config = dict(
    d_mlp=768,
    activation='tanh_gelu',
    norm='layernorm',
    norm_place='pre',
    rope_base=10000.0,
    rope_fraction=0.5,
    bias='none',
    lr=0.00163,
    beta1=0.9,
    weight_decay=0.068,
    decay_fraction=0.605,
    final_lr_fraction=0.0,
    seq_len=512,
    train_tokens=591100000,
    steps=9020,
)
Each number is 200 + 40 x the weight over the matrix's rms, rounded and kept within 0 to 999. Layers, rows and columns count from 0.

# layer 2 MLP down (transposed), 768x192, rms 0.0403, rows 527-581, columns 0-63
229,247,240,188,53,267,210,151,216,212,167,183,150,161,0,140,239,290,18,207,300,98,230,144,181,308,269,220,164,183,274,133,159,101,238,190,168,228,154,246,199,292,232,191,151,225,148,186,257,297,203,148,217,274,180,121,280,181,242,318,170,215,227,294
255,162,241,120,243,205,93,138,107,242,294,253,184,215,148,395,272,223,207,166,212,205,299,151,135,210,169,256,279,154,226,284,191,83,183,148,232,340,281,248,270,241,137,206,157,161,178,150,248,164,182,260,150,113,191,329,187,273,102,218,166,203,267,239
299,128,157,179,278,190,131,185,55,91,196,198,217,204,179,230,313,176,182,189,131,173,246,130,206,176,207,174,287,258,242,223,219,95,229,174,145,279,237,180,263,191,161,176,166,265,120,168,253,19,166,214,192,158,172,189,128,185,271,181,275,192,121,186
309,216,209,269,295,154,299,87,254,113,198,274,179,179,159,342,149,145,175,188,191,136,255,149,116,234,229,79,283,209,222,137,108,225,98,190,55,370,213,78,252,384,198,256,202,97,168,134,238,213,157,31,192,79,160,26,205,160,218,120,266,198,257,189
210,157,181,238,192,183,184,202,224,155,170,236,220,186,186,134,223,220,221,222,201,218,245,214,224,194,206,205,253,210,196,150,215,187,247,206,213,192,250,158,219,166,178,181,182,230,217,180,182,173,182,194,173,200,235,235,207,190,232,197,210,224,210,186
189,165,219,224,166,172,275,164,202,158,155,248,291,186,205,331,215,203,181,177,233,217,236,167,156,209,254,147,237,170,244,274,98,202,224,125,227,249,227,175,189,191,205,259,179,165,238,193,152,158,179,160,245,258,204,102,93,283,205,223,206,218,196,201
202,200,198,203,196,201,203,201,203,201,205,201,199,200,204,208,201,198,200,201,203,200,199,199,197,201,201,200,200,193,198,197,198,201,198,198,197,204,194,194,200,198,200,208,194,198,202,197,203,195,201,197,201,201,198,197,202,201,199,200,203,197,201,196
171,171,262,182,195,232,239,149,177,196,184,192,232,195,322,185,244,113,252,284,214,183,233,230,213,196,146,129,136,210,215,114,186,201,206,215,178,132,216,203,200,176,185,194,252,205,162,215,185,204,237,127,224,131,260,155,234,210,170,203,203,132,224,230
227,211,253,163,164,223,189,233,219,208,207,159,188,182,168,131,135,182,251,204,191,212,204,209,225,219,292,248,296,279,206,192,130,157,168,195,195,128,195,158,231,262,222,225,220,201,197,245,186,143,272,255,110,202,115,239,181,227,154,262,224,197,248,160
201,199,199,201,202,199,203,199,201,201,199,202,198,199,201,206,200,200,201,202,198,198,200,200,203,202,199,200,201,200,201,201,201,203,201,199,201,201,199,197,202,203,199,203,200,200,198,195,199,202,202,195,203,203,200,202,198,199,198,200,202,201,197,200
202,204,240,202,228,226,240,238,167,212,282,178,198,174,265,240,138,139,224,161,250,261,151,227,155,223,192,244,208,225,198,236,178,163,186,205,251,176,211,234,202,202,217,269,186,195,226,213,203,173,199,144,182,131,232,231,170,219,217,211,258,133,216,205
197,233,255,205,192,161,214,176,192,169,246,171,189,181,181,238,175,204,182,158,220,203,175,166,222,209,251,190,218,227,173,163,204,202,177,189,178,185,211,220,217,189,175,219,223,190,190,210,213,253,198,212,263,187,155,159,130,199,194,237,182,238,205,199
197,202,203,202,201,200,202,199,205,200,203,202,199,200,200,202,202,200,196,200,200,200,194,203,200,201,199,198,206,203,202,194,198,206,199,199,202,204,197,201,202,198,199,199,201,202,201,202,201,198,203,198,199,201,201,201,197,203,197,199,198,200,199,199
208,248,244,235,184,203,197,180,304,157,175,169,113,205,226,206,181,174,182,213,166,216,171,159,236,136,135,120,174,170,157,122,225,167,186,148,167,167,208,132,223,274,228,136,192,247,212,142,204,230,139,192,225,292,155,208,136,200,220,211,203,215,288,183
205,199,197,208,199,200,210,205,190,187,205,211,207,204,202,206,193,195,206,206,199,199,202,194,184,202,199,204,188,193,208,206,186,206,191,178,200,209,201,214,190,204,201,198,209,197,195,205,202,171,204,190,205,207,198,187,192,190,193,192,173,202,201,215
226,204,279,188,169,245,165,193,194,296,282,198,192,247,217,240,230,153,249,190,159,245,131,224,97,151,167,199,300,164,174,96,126,234,254,194,168,133,238,188,250,143,191,194,264,253,146,178,152,285,155,255,274,139,255,228,135,273,339,169,149,198,208,139
193,192,211,188,193,215,202,188,196,206,186,202,204,201,198,189,213,200,208,207,195,198,211,207,213,202,203,202,198,206,209,194,201,200,210,216,200,191,204,192,203,191,198,197,201,202,193,200,195,201,196,214,195,189,204,208,203,198,205,202,205,213,185,200
148,234,296,239,203,206,218,154,248,113,152,249,160,246,204,218,324,207,290,208,200,199,146,170,229,276,160,276,164,218,254,184,173,165,213,239,107,115,233,166,179,145,243,152,186,240,107,201,207,143,187,266,333,146,216,219,201,193,210,163,281,167,344,279
201,194,202,200,201,207,201,199,184,200,195,210,202,205,204,196,203,193,203,202,203,205,202,197,197,213,207,220,193,209,196,206,202,199,198,197,205,187,199,206,195,192,204,216,198,194,204,198,207,200,202,199,198,195,189,199,210,194,190,202,199,196,205,200
205,220,204,193,201,211,200,202,183,194,217,204,231,206,181,207,195,237,210,184,187,224,176,185,170,218,207,170,188,208,186,183,204,191,219,188,210,202,182,211,198,178,215,203,182,211,209,196,202,206,200,227,211,207,177,221,179,204,192,199,189,187,205,191
206,182,210,204,203,215,200,192,184,196,203,195,202,189,205,189,202,185,208,205,194,202,206,222,225,203,199,200,185,209,200,192,205,190,201,208,207,188,200,193,221,211,208,198,202,200,231,187,182,214,196,193,192,190,205,199,196,195,201,204,218,206,194,205
249,216,294,236,152,180,247,249,298,161,126,269,139,164,255,229,202,140,267,213,183,220,257,190,226,162,167,187,232,243,237,67,250,176,261,184,204,125,314,130,186,205,225,159,191,250,246,157,277,113,214,251,148,254,65,169,260,168,326,65,202,133,321,206
218,187,198,201,186,222,216,190,252,203,199,201,162,183,193,224,166,296,232,203,186,170,209,233,155,253,263,217,240,187,218,211,212,145,212,172,229,153,226,210,212,184,152,238,207,240,202,196,190,132,224,211,163,199,173,200,239,208,196,252,228,185,171,231
199,201,198,197,201,197,198,202,200,201,202,201,200,199,200,202,199,199,198,201,196,199,198,202,200,199,201,198,200,201,198,198,203,202,201,202,201,203,203,197,200,202,200,199,203,202,201,197,202,201,199,199,200,199,198,201,201,202,200,199,202,199,197,199
203,202,199,196,199,203,203,201,195,200,198,200,200,201,199,198,201,202,202,197,201,201,203,201,203,200,201,202,194,199,200,203,203,197,203,203,197,201,200,197,199,203,200,199,198,200,200,198,199,203,197,205,199,196,199,204,202,196,209,199,199,200,199,202
204,200,200,197,198,203,202,202,199,198,200,198,196,205,202,201,199,199,201,199,203,200,199,199,199,203,197,199,198,201,199,199,197,201,204,201,202,202,198,195,201,195,197,200,199,199,199,198,199,197,198,200,196,200,199,203,198,199,202,199,201,197,201,201
205,187,259,231,178,208,197,202,219,188,185,212,194,164,193,160,186,233,265,193,146,196,211,195,227,274,205,209,196,214,148,174,246,200,214,202,191,125,182,200,186,181,181,180,208,192,207,194,199,190,201,202,190,175,179,219,216,254,234,264,213,215,163,205
173,198,191,199,182,197,216,183,147,198,221,166,184,207,204,244,211,193,197,180,208,193,237,207,206,196,205,218,199,211,227,166,213,203,178,203,163,184,213,225,221,192,171,246,184,223,193,204,212,181,186,186,213,203,262,178,192,228,209,189,191,222,210,201
197,201,202,199,197,200,197,200,198,202,198,202,198,200,204,198,197,203,195,199,198,201,199,196,199,197,199,197,200,200,200,195,200,201,198,194,198,198,200,202,202,200,203,199,200,199,200,204,201,200,199,199,202,203,200,198,199,199,198,201,204,200,205,202
211,186,211,198,190,180,155,190,207,168,197,207,179,198,190,226,163,228,231,195,166,218,194,226,195,260,186,211,206,224,144,163,177,184,208,193,200,186,184,162,207,195,243,201,188,219,212,196,197,209,217,182,198,287,116,288,207,138,150,196,216,157,215,193
230,191,200,187,210,218,227,230,208,114,136,230,185,191,244,266,188,200,210,240,203,151,268,230,159,189,271,177,159,206,260,159,190,195,160,189,203,201,286,130,200,200,232,231,155,217,206,166,103,135,188,185,224,238,228,193,208,224,231,197,211,198,197,131
201,203,201,198,201,199,198,196,198,199,202,199,200,200,202,198,197,201,199,201,198,200,200,198,196,199,201,197,200,197,199,200,200,202,200,200,199,199,206,201,200,199,200,196,200,201,201,201,200,198,201,205,199,200,196,201,202,204,196,201,203,199,201,202
211,167,212,199,211,212,203,158,155,223,211,197,217,219,237,238,216,205,165,193,209,226,185,186,202,208,176,195,161,210,198,192,208,210,201,215,212,171,215,234,210,185,188,194,193,169,188,195,195,209,210,189,220,200,187,199,159,179,153,200,181,222,187,207
202,241,205,149,179,227,211,196,214,208,175,153,246,222,168,138,165,231,208,245,202,193,191,222,241,188,167,208,209,227,217,165,210,195,238,225,237,221,185,190,186,185,223,173,211,213,182,219,173,229,173,146,201,167,213,223,195,172,226,221,220,191,163,204
316,145,199,155,235,260,119,117,255,110,152,189,173,229,175,25,164,267,263,217,107,261,220,138,294,344,222,192,232,206,168,266,140,233,249,175,187,163,133,104,200,174,111,144,147,253,167,264,227,201,102,192,293,231,128,143,136,279,126,267,158,269,130,221
191,189,212,188,188,198,220,159,168,209,231,188,214,179,204,209,208,198,204,207,186,203,206,214,201,166,211,200,220,208,204,183,217,192,209,184,185,168,207,208,184,180,179,226,197,230,198,201,203,178,214,170,201,200,199,189,212,197,199,171,191,199,197,181
206,193,203,203,186,209,193,220,175,190,205,196,192,200,213,219,191,199,212,199,200,197,214,202,195,200,195,217,189,202,198,207,181,199,179,197,190,200,209,212,197,198,208,222,195,188,200,201,203,193,208,203,209,201,203,190,201,212,198,202,194,206,200,212
187,205,303,158,111,171,223,208,60,235,134,233,154,104,189,291,289,251,111,126,156,239,316,233,232,207,189,310,319,225,173,192,245,101,237,185,245,307,229,122,148,195,235,199,226,75,189,182,228,116,193,275,210,160,142,332,393,271,290,112,221,184,234,257
167,233,249,258,194,193,222,147,128,124,169,258,193,127,273,137,263,196,207,179,157,174,235,187,145,245,279,191,190,241,212,105,220,197,162,183,148,194,217,235,161,201,190,191,221,187,217,198,204,145,224,159,265,148,308,164,148,267,84,219,277,181,205,179
200,199,200,199,199,201,207,202,201,201,201,199,200,198,201,202,200,199,202,198,200,198,202,199,200,197,198,195,200,200,202,202,199,197,195,199,198,199,200,198,200,204,195,201,201,201,199,198,199,203,200,197,200,198,200,200,199,196,203,197,198,201,199,203
332,180,231,274,98,116,141,261,311,223,112,206,109,204,265,226,169,295,246,171,256,183,266,160,224,208,274,227,207,221,229,73,247,178,255,218,129,177,200,216,278,187,164,238,142,239,168,121,263,220,235,178,179,116,192,227,382,145,314,161,255,121,259,214
286,297,90,211,177,158,114,185,272,107,211,165,247,256,217,258,0,231,250,282,152,234,86,113,190,46,38,252,135,313,228,160,105,310,329,133,262,72,226,123,232,115,145,215,138,47,90,31,334,113,216,201,138,194,205,260,60,9,234,83,259,170,195,269
139,171,194,181,194,189,120,180,90,190,182,182,250,218,236,230,104,120,255,258,173,189,178,246,239,323,247,287,317,175,212,185,203,232,186,174,223,153,161,169,228,173,188,181,210,298,183,175,176,173,189,101,232,301,217,187,194,249,277,214,201,154,170,217
241,171,298,207,235,216,195,184,197,175,255,167,185,137,174,196,249,227,276,256,177,216,217,232,244,206,246,189,308,200,204,244,116,165,167,209,213,162,263,245,257,144,155,217,173,298,211,130,208,162,145,262,130,91,285,267,237,316,243,184,227,164,259,183
200,142,184,310,184,140,124,250,240,111,74,226,121,255,329,151,154,263,228,308,139,242,119,98,210,95,267,250,170,282,78,121,213,328,387,187,251,125,149,88,297,248,158,202,152,178,82,51,245,139,214,81,179,85,99,426,228,137,371,143,220,260,297,276
139,251,257,212,11,252,261,167,217,150,131,197,114,285,107,283,146,304,235,111,167,234,97,214,142,168,243,272,225,228,81,151,126,238,142,196,74,230,297,118,177,282,191,196,208,226,190,210,146,241,199,64,197,221,160,207,121,127,264,143,272,221,189,162
250,186,205,176,225,201,193,174,170,266,250,165,227,276,233,273,180,227,197,223,195,333,193,138,110,205,102,194,249,168,117,122,178,191,121,170,353,134,189,106,266,165,219,194,231,184,165,242,182,123,174,308,173,117,273,108,66,276,187,206,182,178,155,124
230,200,203,238,171,187,192,109,153,179,217,169,218,220,229,204,199,268,156,233,194,211,193,194,212,265,215,220,248,249,151,134,216,190,234,200,127,86,196,262,212,164,169,192,190,170,208,159,169,256,230,206,181,281,181,194,153,190,146,237,191,303,254,113
175,233,210,186,178,170,226,195,219,169,172,216,235,170,196,230,214,170,156,179,175,195,195,207,171,187,242,170,196,183,182,179,196,202,255,198,219,208,205,146,184,190,219,169,181,198,189,208,208,193,166,219,266,198,292,220,173,197,223,224,201,227,207,204
192,189,144,104,214,151,163,226,185,83,194,204,229,133,204,194,268,155,32,179,162,129,241,231,182,142,219,194,241,283,185,253,244,153,294,215,174,423,227,297,209,126,247,173,220,232,206,101,276,81,143,192,225,216,154,171,200,212,241,246,179,67,310,179
201,198,204,199,200,200,199,202,201,203,202,200,199,201,203,195,198,202,199,201,202,200,204,203,201,197,203,201,200,201,204,197,203,200,199,199,198,198,203,199,199,202,202,205,200,200,204,203,205,204,201,201,200,201,198,195,201,199,204,197,200,199,206,206
254,146,192,181,257,198,191,218,89,233,230,208,199,162,182,143,207,152,256,140,238,168,234,201,221,210,143,177,228,227,244,83,224,251,94,186,217,77,148,277,251,184,118,195,215,256,208,215,187,161,181,217,131,257,222,174,202,310,192,210,275,315,147,139
238,194,229,211,103,191,199,266,197,165,186,195,189,183,214,181,176,204,258,190,177,200,159,206,271,166,205,201,158,222,181,136,189,236,187,247,111,137,190,205,243,160,170,211,205,258,233,204,180,224,215,124,195,248,180,208,162,214,164,271,219,183,165,215
249,144,171,233,254,167,201,137,270,181,121,212,171,167,253,187,241,168,218,262,198,221,215,204,208,260,170,184,301,205,179,172,140,182,201,209,167,195,167,195,205,237,232,189,186,218,218,187,222,157,225,187,166,200,207,237,272,245,238,155,173,165,191,112
200,204,200,204,199,204,201,208,202,200,201,201,202,201,204,201,204,199,205,198,200,197,201,199,199,198,202,201,205,198,205,195,196,203,194,196,197,202,199,200,201,201,203,205,200,202,199,206,203,193,197,191,203,204,192,196,199,199,201,199,197,202,198,202
# layer 2 MLP up, 768x192, rms 0.0487, rows 528-581, columns 0-63
119,218,69,260,174,208,283,280,272,186,131,108,214,234,198,73,85,202,253,247,143,204,128,197,183,199,206,161,133,162,184,156,270,251,200,262,194,123,92,156,131,136,215,157,243,241,241,264,122,211,270,172,218,276,201,103,185,123,301,152,250,244,134,175
93,260,237,174,159,231,241,252,269,337,239,136,147,224,183,190,94,173,281,176,252,198,148,321,157,235,166,250,126,95,155,223,192,291,163,231,257,148,172,222,157,229,162,248,230,87,249,215,139,348,245,194,177,239,265,211,237,154,182,183,175,222,316,238
92,173,191,149,127,210,128,310,178,243,221,122,214,263,218,142,252,239,214,205,186,232,174,206,228,158,140,305,136,185,192,238,316,132,268,196,310,99,186,330,148,70,181,156,242,277,225,259,167,163,255,325,187,267,258,337,196,189,214,223,108,214,179,199
174,238,229,148,228,227,214,194,177,242,242,135,154,205,213,268,179,168,191,168,203,157,163,193,171,222,188,221,126,191,209,261,202,209,144,179,176,185,129,258,183,247,220,233,251,164,176,249,227,232,239,194,246,215,170,165,189,248,184,212,186,173,194,213
213,211,196,185,245,231,125,251,174,229,255,157,127,264,184,121,168,182,197,235,175,191,171,215,176,196,123,262,146,223,141,177,318,185,174,309,184,184,150,215,210,191,192,106,217,237,190,213,235,250,235,205,118,191,201,271,257,95,189,175,218,192,207,174
195,204,206,193,195,193,200,200,199,197,200,201,202,197,191,201,198,207,194,197,197,191,203,203,205,200,194,193,195,213,208,196,198,200,198,191,200,197,209,202,201,205,193,196,209,201,197,194,182,205,196,199,193,198,196,203,206,186,200,197,198,202,207,210
216,239,131,205,231,167,141,275,210,230,211,192,159,218,98,212,148,288,198,108,189,213,170,173,203,216,253,315,276,191,176,271,191,197,197,163,230,224,172,166,190,209,205,202,145,178,222,184,259,192,168,279,201,264,171,252,161,181,257,212,224,289,207,207
162,187,139,261,245,162,214,144,197,182,212,215,208,227,239,256,247,207,202,181,221,177,225,215,162,208,99,126,103,126,195,227,261,240,212,225,192,163,188,213,160,106,183,191,154,200,197,181,210,267,140,138,318,241,301,153,227,158,239,168,187,208,153,228
201,201,206,199,200,200,203,199,199,205,203,206,204,202,199,202,201,206,200,200,203,202,204,201,199,203,203,199,199,206,201,198,198,200,203,206,200,203,203,202,202,202,203,198,203,201,199,206,200,203,201,201,202,202,201,200,201,201,203,202,200,205,203,199
171,200,157,211,199,173,143,167,198,185,115,223,225,248,127,175,227,245,204,230,122,136,253,179,231,207,189,161,203,181,186,201,230,236,209,199,148,190,195,158,205,186,198,92,245,179,155,186,191,234,199,249,256,279,174,171,221,169,203,184,148,269,184,208
206,143,126,217,226,251,187,239,216,221,141,234,220,203,208,159,230,198,234,267,206,173,241,241,171,189,102,209,186,165,240,229,222,194,227,223,213,200,178,157,167,197,228,190,176,231,210,183,183,166,214,214,113,195,254,245,259,186,199,141,253,163,202,181
199,197,202,196,199,200,196,204,198,201,200,201,202,201,198,197,198,199,203,199,203,204,202,204,201,199,198,204,199,199,198,201,202,197,196,202,201,198,200,200,201,201,201,205,205,196,202,201,196,202,198,202,204,200,207,197,203,195,202,202,204,204,197,204
163,161,148,169,238,187,192,254,114,232,240,206,269,203,157,178,197,236,244,189,256,180,226,256,155,248,262,304,205,218,239,249,206,235,201,281,248,188,155,269,166,131,181,280,218,160,175,287,181,159,253,191,149,153,276,176,246,190,188,169,194,198,101,212
182,200,195,185,192,197,192,209,206,222,199,185,207,200,182,187,211,205,202,173,195,208,197,207,232,207,196,206,231,209,171,195,218,196,211,244,212,189,196,178,219,194,201,211,170,196,208,192,199,241,185,224,199,210,209,223,202,190,218,204,252,203,207,180
114,165,137,230,244,190,246,225,199,124,153,161,207,172,155,156,176,212,226,223,254,136,271,212,276,251,213,248,128,192,199,272,255,180,133,213,246,213,157,207,151,231,202,229,131,153,242,240,267,108,261,180,97,237,172,193,268,133,96,209,296,215,176,260
208,214,185,216,216,182,183,218,204,206,204,204,190,204,207,206,172,205,200,186,201,214,186,184,176,212,201,197,205,189,199,203,191,202,190,171,194,209,185,206,202,209,199,209,191,199,203,203,225,191,207,180,219,202,214,193,203,188,189,195,210,182,218,189
227,156,100,157,195,164,191,253,166,272,238,133,221,166,227,176,43,210,217,149,208,232,249,242,150,140,229,155,206,204,129,217,205,218,189,151,307,201,184,170,183,222,154,247,223,143,236,242,188,275,262,131,45,231,241,217,194,200,246,264,163,231,48,135
192,214,183,197,192,199,203,215,201,189,192,198,204,201,186,213,199,222,204,197,180,188,210,206,205,180,184,155,205,190,231,194,204,206,205,197,187,215,186,184,207,193,190,168,212,206,183,200,186,200,193,190,203,205,224,196,196,204,214,195,205,207,198,191
162,170,190,204,208,190,195,207,201,194,180,192,146,201,203,202,198,160,207,215,231,156,236,227,237,171,173,257,218,188,215,220,210,222,169,228,176,189,219,180,219,216,176,166,235,171,161,200,158,203,200,151,166,198,236,166,229,198,222,199,202,221,186,207
187,227,187,201,212,185,217,196,195,215,189,212,186,218,203,218,197,229,198,194,208,203,196,168,165,208,195,219,203,179,220,204,196,231,205,190,185,195,206,211,158,178,182,221,216,193,136,228,245,185,213,207,228,208,211,208,214,215,197,189,184,206,210,190
134,186,97,155,258,242,177,188,137,243,267,76,241,223,158,172,181,253,159,202,204,179,164,210,159,247,206,272,155,173,143,297,173,197,132,211,194,214,69,270,194,184,155,217,226,135,159,244,92,244,217,169,246,201,387,227,149,233,145,270,225,260,92,213
150,213,198,194,242,181,165,226,174,185,191,157,223,241,196,180,216,93,221,184,224,217,196,170,234,158,106,192,150,202,173,197,184,265,170,223,167,200,152,162,214,206,239,136,172,155,191,215,207,286,179,171,252,225,222,197,165,188,207,154,186,210,202,164
202,195,201,198,200,204,202,197,199,198,201,201,200,200,199,197,196,199,202,200,202,201,200,199,200,200,197,200,197,200,203,200,196,198,199,195,197,199,199,202,199,199,201,200,199,199,200,201,196,197,201,201,199,200,200,195,201,197,199,200,199,201,197,203
199,202,198,205,202,200,197,202,202,202,200,198,200,198,201,201,197,202,201,200,202,199,198,197,201,202,201,202,203,197,206,199,198,202,203,199,202,203,201,198,203,201,202,195,200,201,200,206,205,197,202,198,203,204,197,199,198,203,198,200,202,195,205,199
196,201,196,201,197,196,196,201,199,200,198,196,202,198,198,198,196,199,201,198,196,193,199,200,200,198,198,201,196,195,197,199,198,200,196,196,197,199,198,199,198,202,201,198,204,199,197,205,198,199,200,198,201,200,200,197,200,197,199,199,200,198,201,196
170,225,126,166,234,188,205,222,178,211,197,166,187,249,204,240,216,170,184,196,277,187,214,208,165,106,161,200,199,187,278,231,146,207,180,213,197,240,237,186,222,222,222,233,195,215,186,209,233,229,201,187,208,231,234,172,182,140,144,113,201,190,231,189
231,183,221,204,237,203,167,232,255,227,181,231,205,172,198,167,186,202,226,221,194,184,165,200,195,233,178,165,211,185,145,230,205,194,233,194,257,189,194,168,161,202,230,136,249,181,199,196,211,219,224,243,212,195,126,224,207,146,207,196,227,188,176,210
207,204,197,200,203,198,201,200,202,198,199,202,200,202,200,199,203,199,200,203,203,199,201,202,204,202,195,198,195,199,204,201,198,200,202,204,199,204,205,200,194,200,195,199,200,203,199,196,197,198,198,199,196,199,199,206,199,203,199,200,196,203,198,197
177,216,180,197,248,214,248,218,183,218,227,179,208,197,221,182,232,168,194,209,227,171,224,177,187,106,202,192,168,162,262,246,234,222,171,213,220,198,217,235,195,182,152,180,212,163,183,191,204,176,195,216,195,152,319,113,187,266,258,204,187,266,174,187
172,207,210,230,196,188,155,170,188,275,272,164,192,235,170,193,214,209,196,168,181,269,132,150,219,215,111,242,221,197,120,234,204,202,220,245,217,208,86,270,210,191,162,139,239,185,212,236,345,251,219,199,132,185,171,220,192,149,184,208,196,212,212,256
202,201,197,200,201,200,198,199,200,196,201,202,199,200,199,201,200,196,201,201,200,204,199,204,206,198,198,200,199,199,199,200,200,201,201,196,197,203,198,199,198,201,200,201,201,204,203,195,199,199,199,196,197,199,201,200,198,200,197,195,198,199,196,201
200,261,211,195,204,186,193,256,221,168,202,218,188,181,166,149,183,189,279,210,197,185,210,194,202,191,232,221,246,169,208,206,213,220,195,170,178,222,172,151,214,201,212,223,199,253,213,226,186,192,186,240,205,194,223,211,248,247,265,210,238,169,188,198
175,145,173,269,240,178,198,195,182,179,221,239,144,180,238,245,212,173,217,130,190,195,220,161,121,216,244,188,174,158,154,221,206,211,156,179,138,174,231,208,226,194,173,228,171,171,207,187,234,175,241,255,212,231,202,172,219,246,180,167,164,217,236,197
97,270,205,229,176,140,255,250,174,273,187,158,184,140,196,298,235,144,198,122,288,77,188,295,121,73,156,195,137,222,255,166,184,164,172,274,211,173,273,260,193,184,269,305,251,161,246,131,232,265,326,201,104,157,292,262,244,118,279,126,273,182,306,194
178,190,174,206,250,207,158,258,223,199,172,232,179,247,193,196,171,189,225,179,211,185,202,179,199,255,175,213,168,164,192,221,202,238,172,246,204,193,189,189,244,216,209,134,209,164,202,211,214,232,186,248,218,225,193,199,203,187,212,228,237,203,179,232
211,215,196,198,212,182,220,178,226,213,196,203,213,203,195,187,224,200,193,211,185,190,188,186,211,205,207,165,221,209,200,195,216,207,231,190,222,186,184,184,190,199,194,175,216,203,192,192,209,216,180,195,195,207,184,219,200,178,203,197,206,183,216,188
184,182,75,271,293,199,193,243,313,158,265,126,249,314,200,121,108,158,252,251,243,200,122,182,133,209,181,125,77,168,232,195,182,298,177,183,165,145,188,241,237,163,162,187,185,263,199,198,183,220,230,169,170,227,273,110,75,170,165,226,184,212,148,142
213,182,134,143,246,184,199,282,245,272,231,106,190,269,143,269,159,191,247,197,257,181,194,206,252,177,79,183,199,168,165,257,203,189,230,207,242,193,186,153,231,191,199,214,207,205,145,219,202,274,189,242,150,225,151,221,225,132,296,166,136,231,198,243
199,201,200,198,197,200,198,197,200,201,197,200,200,198,198,200,204,204,200,201,198,199,200,198,195,200,200,203,199,199,202,199,201,199,204,201,202,200,200,200,204,198,201,195,198,200,199,202,200,200,198,202,200,200,197,203,199,199,200,200,200,202,202,201
73,202,171,103,308,267,272,150,136,164,297,120,258,226,188,179,212,143,257,217,105,194,160,272,169,196,60,198,202,139,182,296,195,202,140,133,227,155,196,188,153,244,198,148,282,183,202,310,95,160,154,233,214,300,216,211,66,243,134,219,187,284,153,249
130,97,281,180,196,200,246,200,151,263,225,252,187,160,163,131,360,188,160,164,229,177,262,254,229,348,305,192,210,124,188,223,290,130,97,264,133,242,122,260,188,251,246,160,255,310,256,363,59,272,146,220,299,240,199,149,292,376,225,317,164,194,196,156
247,187,189,224,250,211,292,237,275,205,233,173,144,195,160,162,278,261,242,135,230,198,249,144,138,67,125,124,71,183,187,239,214,166,187,212,170,193,239,241,212,224,187,216,178,83,216,215,257,211,213,285,171,144,195,190,192,136,140,159,198,264,266,164
105,210,138,228,192,166,179,229,163,209,166,186,175,237,223,221,173,179,280,120,298,184,196,204,124,221,136,243,154,165,213,168,275,206,207,204,195,121,173,133,129,204,215,198,238,118,221,292,182,204,272,210,199,303,132,136,158,102,160,165,180,227,122,258
181,255,206,82,225,227,296,171,187,249,302,125,233,194,105,198,204,154,216,107,208,166,235,314,167,261,100,170,203,110,326,250,216,116,47,202,168,211,211,308,109,196,241,191,222,222,293,395,132,268,175,295,225,273,303,73,232,265,78,264,192,138,96,153
220,142,103,205,404,171,155,216,205,243,295,190,247,157,251,144,216,101,274,265,275,120,258,174,222,231,131,136,192,197,285,229,284,170,203,198,336,110,97,243,185,101,169,163,157,197,198,198,296,188,209,310,182,175,254,195,231,270,176,194,149,211,189,229
147,209,229,211,193,203,230,224,248,173,145,246,157,179,140,157,231,159,219,191,230,33,202,285,264,204,289,230,140,208,294,230,189,206,249,272,76,191,195,239,109,218,186,187,156,204,228,197,208,329,212,112,244,252,149,238,295,93,235,206,211,213,262,245
142,188,234,151,228,206,182,270,222,231,190,239,153,159,180,199,206,115,277,184,219,183,200,234,191,149,196,176,159,151,280,236,197,223,165,184,252,261,204,131,178,225,239,206,243,233,189,249,260,136,149,180,229,151,225,197,228,225,252,158,224,125,133,278
219,141,208,227,220,236,160,210,189,206,230,156,164,223,195,190,178,205,255,222,246,216,199,192,239,221,158,247,197,219,230,225,213,191,121,222,180,185,225,291,229,209,181,252,222,186,205,184,187,211,234,200,93,183,126,180,223,188,180,128,184,174,195,210
157,207,205,301,218,232,231,225,176,324,248,145,149,313,178,245,92,198,200,188,259,259,151,148,220,257,182,185,132,122,200,200,218,252,118,171,231,147,157,170,205,210,119,238,155,156,213,312,118,279,242,230,169,202,264,189,217,158,193,127,209,345,100,261
203,202,197,198,201,200,201,200,201,198,198,198,199,200,202,197,202,196,197,198,199,198,201,193,197,200,195,203,195,200,200,200,198,199,201,203,199,199,202,203,196,199,198,196,198,197,199,197,196,199,203,197,199,199,201,204,199,199,196,203,198,201,198,197
148,265,219,212,176,196,200,187,280,180,156,183,213,217,216,254,179,242,221,237,138,233,187,203,186,188,266,196,174,163,149,288,189,124,276,229,171,222,239,117,140,187,247,214,137,155,172,199,221,237,212,185,311,193,170,198,188,103,185,176,90,46,242,278
141,220,157,199,341,195,209,118,205,247,210,184,205,201,214,212,228,192,226,226,228,187,252,200,107,228,166,196,226,164,217,246,207,160,208,103,300,220,218,193,129,214,232,185,188,145,156,180,268,178,197,285,220,180,248,203,217,188,222,134,219,236,235,190
144,257,239,146,155,208,180,259,138,206,294,180,218,236,129,214,129,230,201,132,198,187,202,227,190,119,221,235,92,209,215,230,284,224,201,195,261,190,228,195,213,174,164,185,231,172,180,221,193,231,201,221,224,220,220,166,152,168,196,245,231,245,238,273
202,196,207,187,198,187,196,196,207,198,195,196,199,192,194,192,201,202,191,200,199,193,197,200,209,203,186,201,193,203,182,201,199,195,203,208,207,191,191,193,195,201,202,189,207,198,193,188,186,215,200,205,198,199,205,207,200,190,209,204,198,191,207,191